Each number is 500 + 40 x the weight over its row's rms, rounded and kept within 0 to 999. Layers, rows and columns count from 0. Numbers have three digits each. The size before them is the row's rms in percent of the matrix's.

# layer 7 MLP down, 96x320, rms 0.181, rows 85-95, columns 160-239
095:467431493536451507527542528492481521415503465489517513484545516523484504518483528485538484513530421565513485529476493473506487552511483487432510543530549506471545411439468529502514525478464471453555482431472496476478471529467591533467576447
096:540444561485545543543541519505475525536524584499567536478511524516522525503555557467486544504455442559463468494548541506543475545446453503478484509555509420521489501457496501454510522488439525495508561527492543594471568503511455434489477601
104:506515503514494446484491468484535462488506483536428564532488476450456520511508517485428510463532483476506490523550506522512505491494462512485513405482468492555542529502528427491489474538446510530465490469464516555514503523450523461500473428
093:435562537465585456564472482491533446504582502550428555508502517513499512572519488532543497472459531482550534555494501583535497489439582518559526570430579572449489456518548467512480528498496550500487545454444508457500490536491500466522484516
113:459560476427478533551461585472465501484463487484523507487534534447492473448485479367438499476486537504457528516484469493552603444479490390500576524466467434490472538496512534513504476533506474434514532477511492548521508466506483464501562527
100:431491527541449492491525445519478521456576518505494564457534594529505507472513520525452453447511571497535500470500546528516484492458539527492426542512493503453531547546486449562485567480519505615503535503513566471519489491469424504548559531
089:425522570454447446517491469478548509543477437469520414473558504463524499425555504543461552445515426516503459508432515509533438445450560526559464488408501507470518505469487508423546508510471604561529497500485443545494444492465551517517447433
076:572530501528506463575556553474505511525523457476472447478532559492453498546534428488549536541493516456431563522543507464547561528537503575531491523463416499533444507523473501513443474522508509531505538592479466454525466454553536523495529407
103:528496495530471488487471487495470504521500539539492465466462449462518482476534521498443552473507559492494525460529479608511468525456490562511462456494488545452441546449507493449484460463488490457529472507467548516485459508560425424511511559
081:549493521541516525472568485447479535497508464407473549498552558542431604549491508531477528503422526585487436537463497495516443523529503536501483481566431531474513526540493548559503511499473498542533533509526444457507509525425479531485531523
096:521504497411531518584441531527581498519515534464492481513524430484551485486493536454434588530487441494474525498486513518462517461507471418492518465494532488512468453459501528568489547486485523446525492465507507529500459555470498485506384517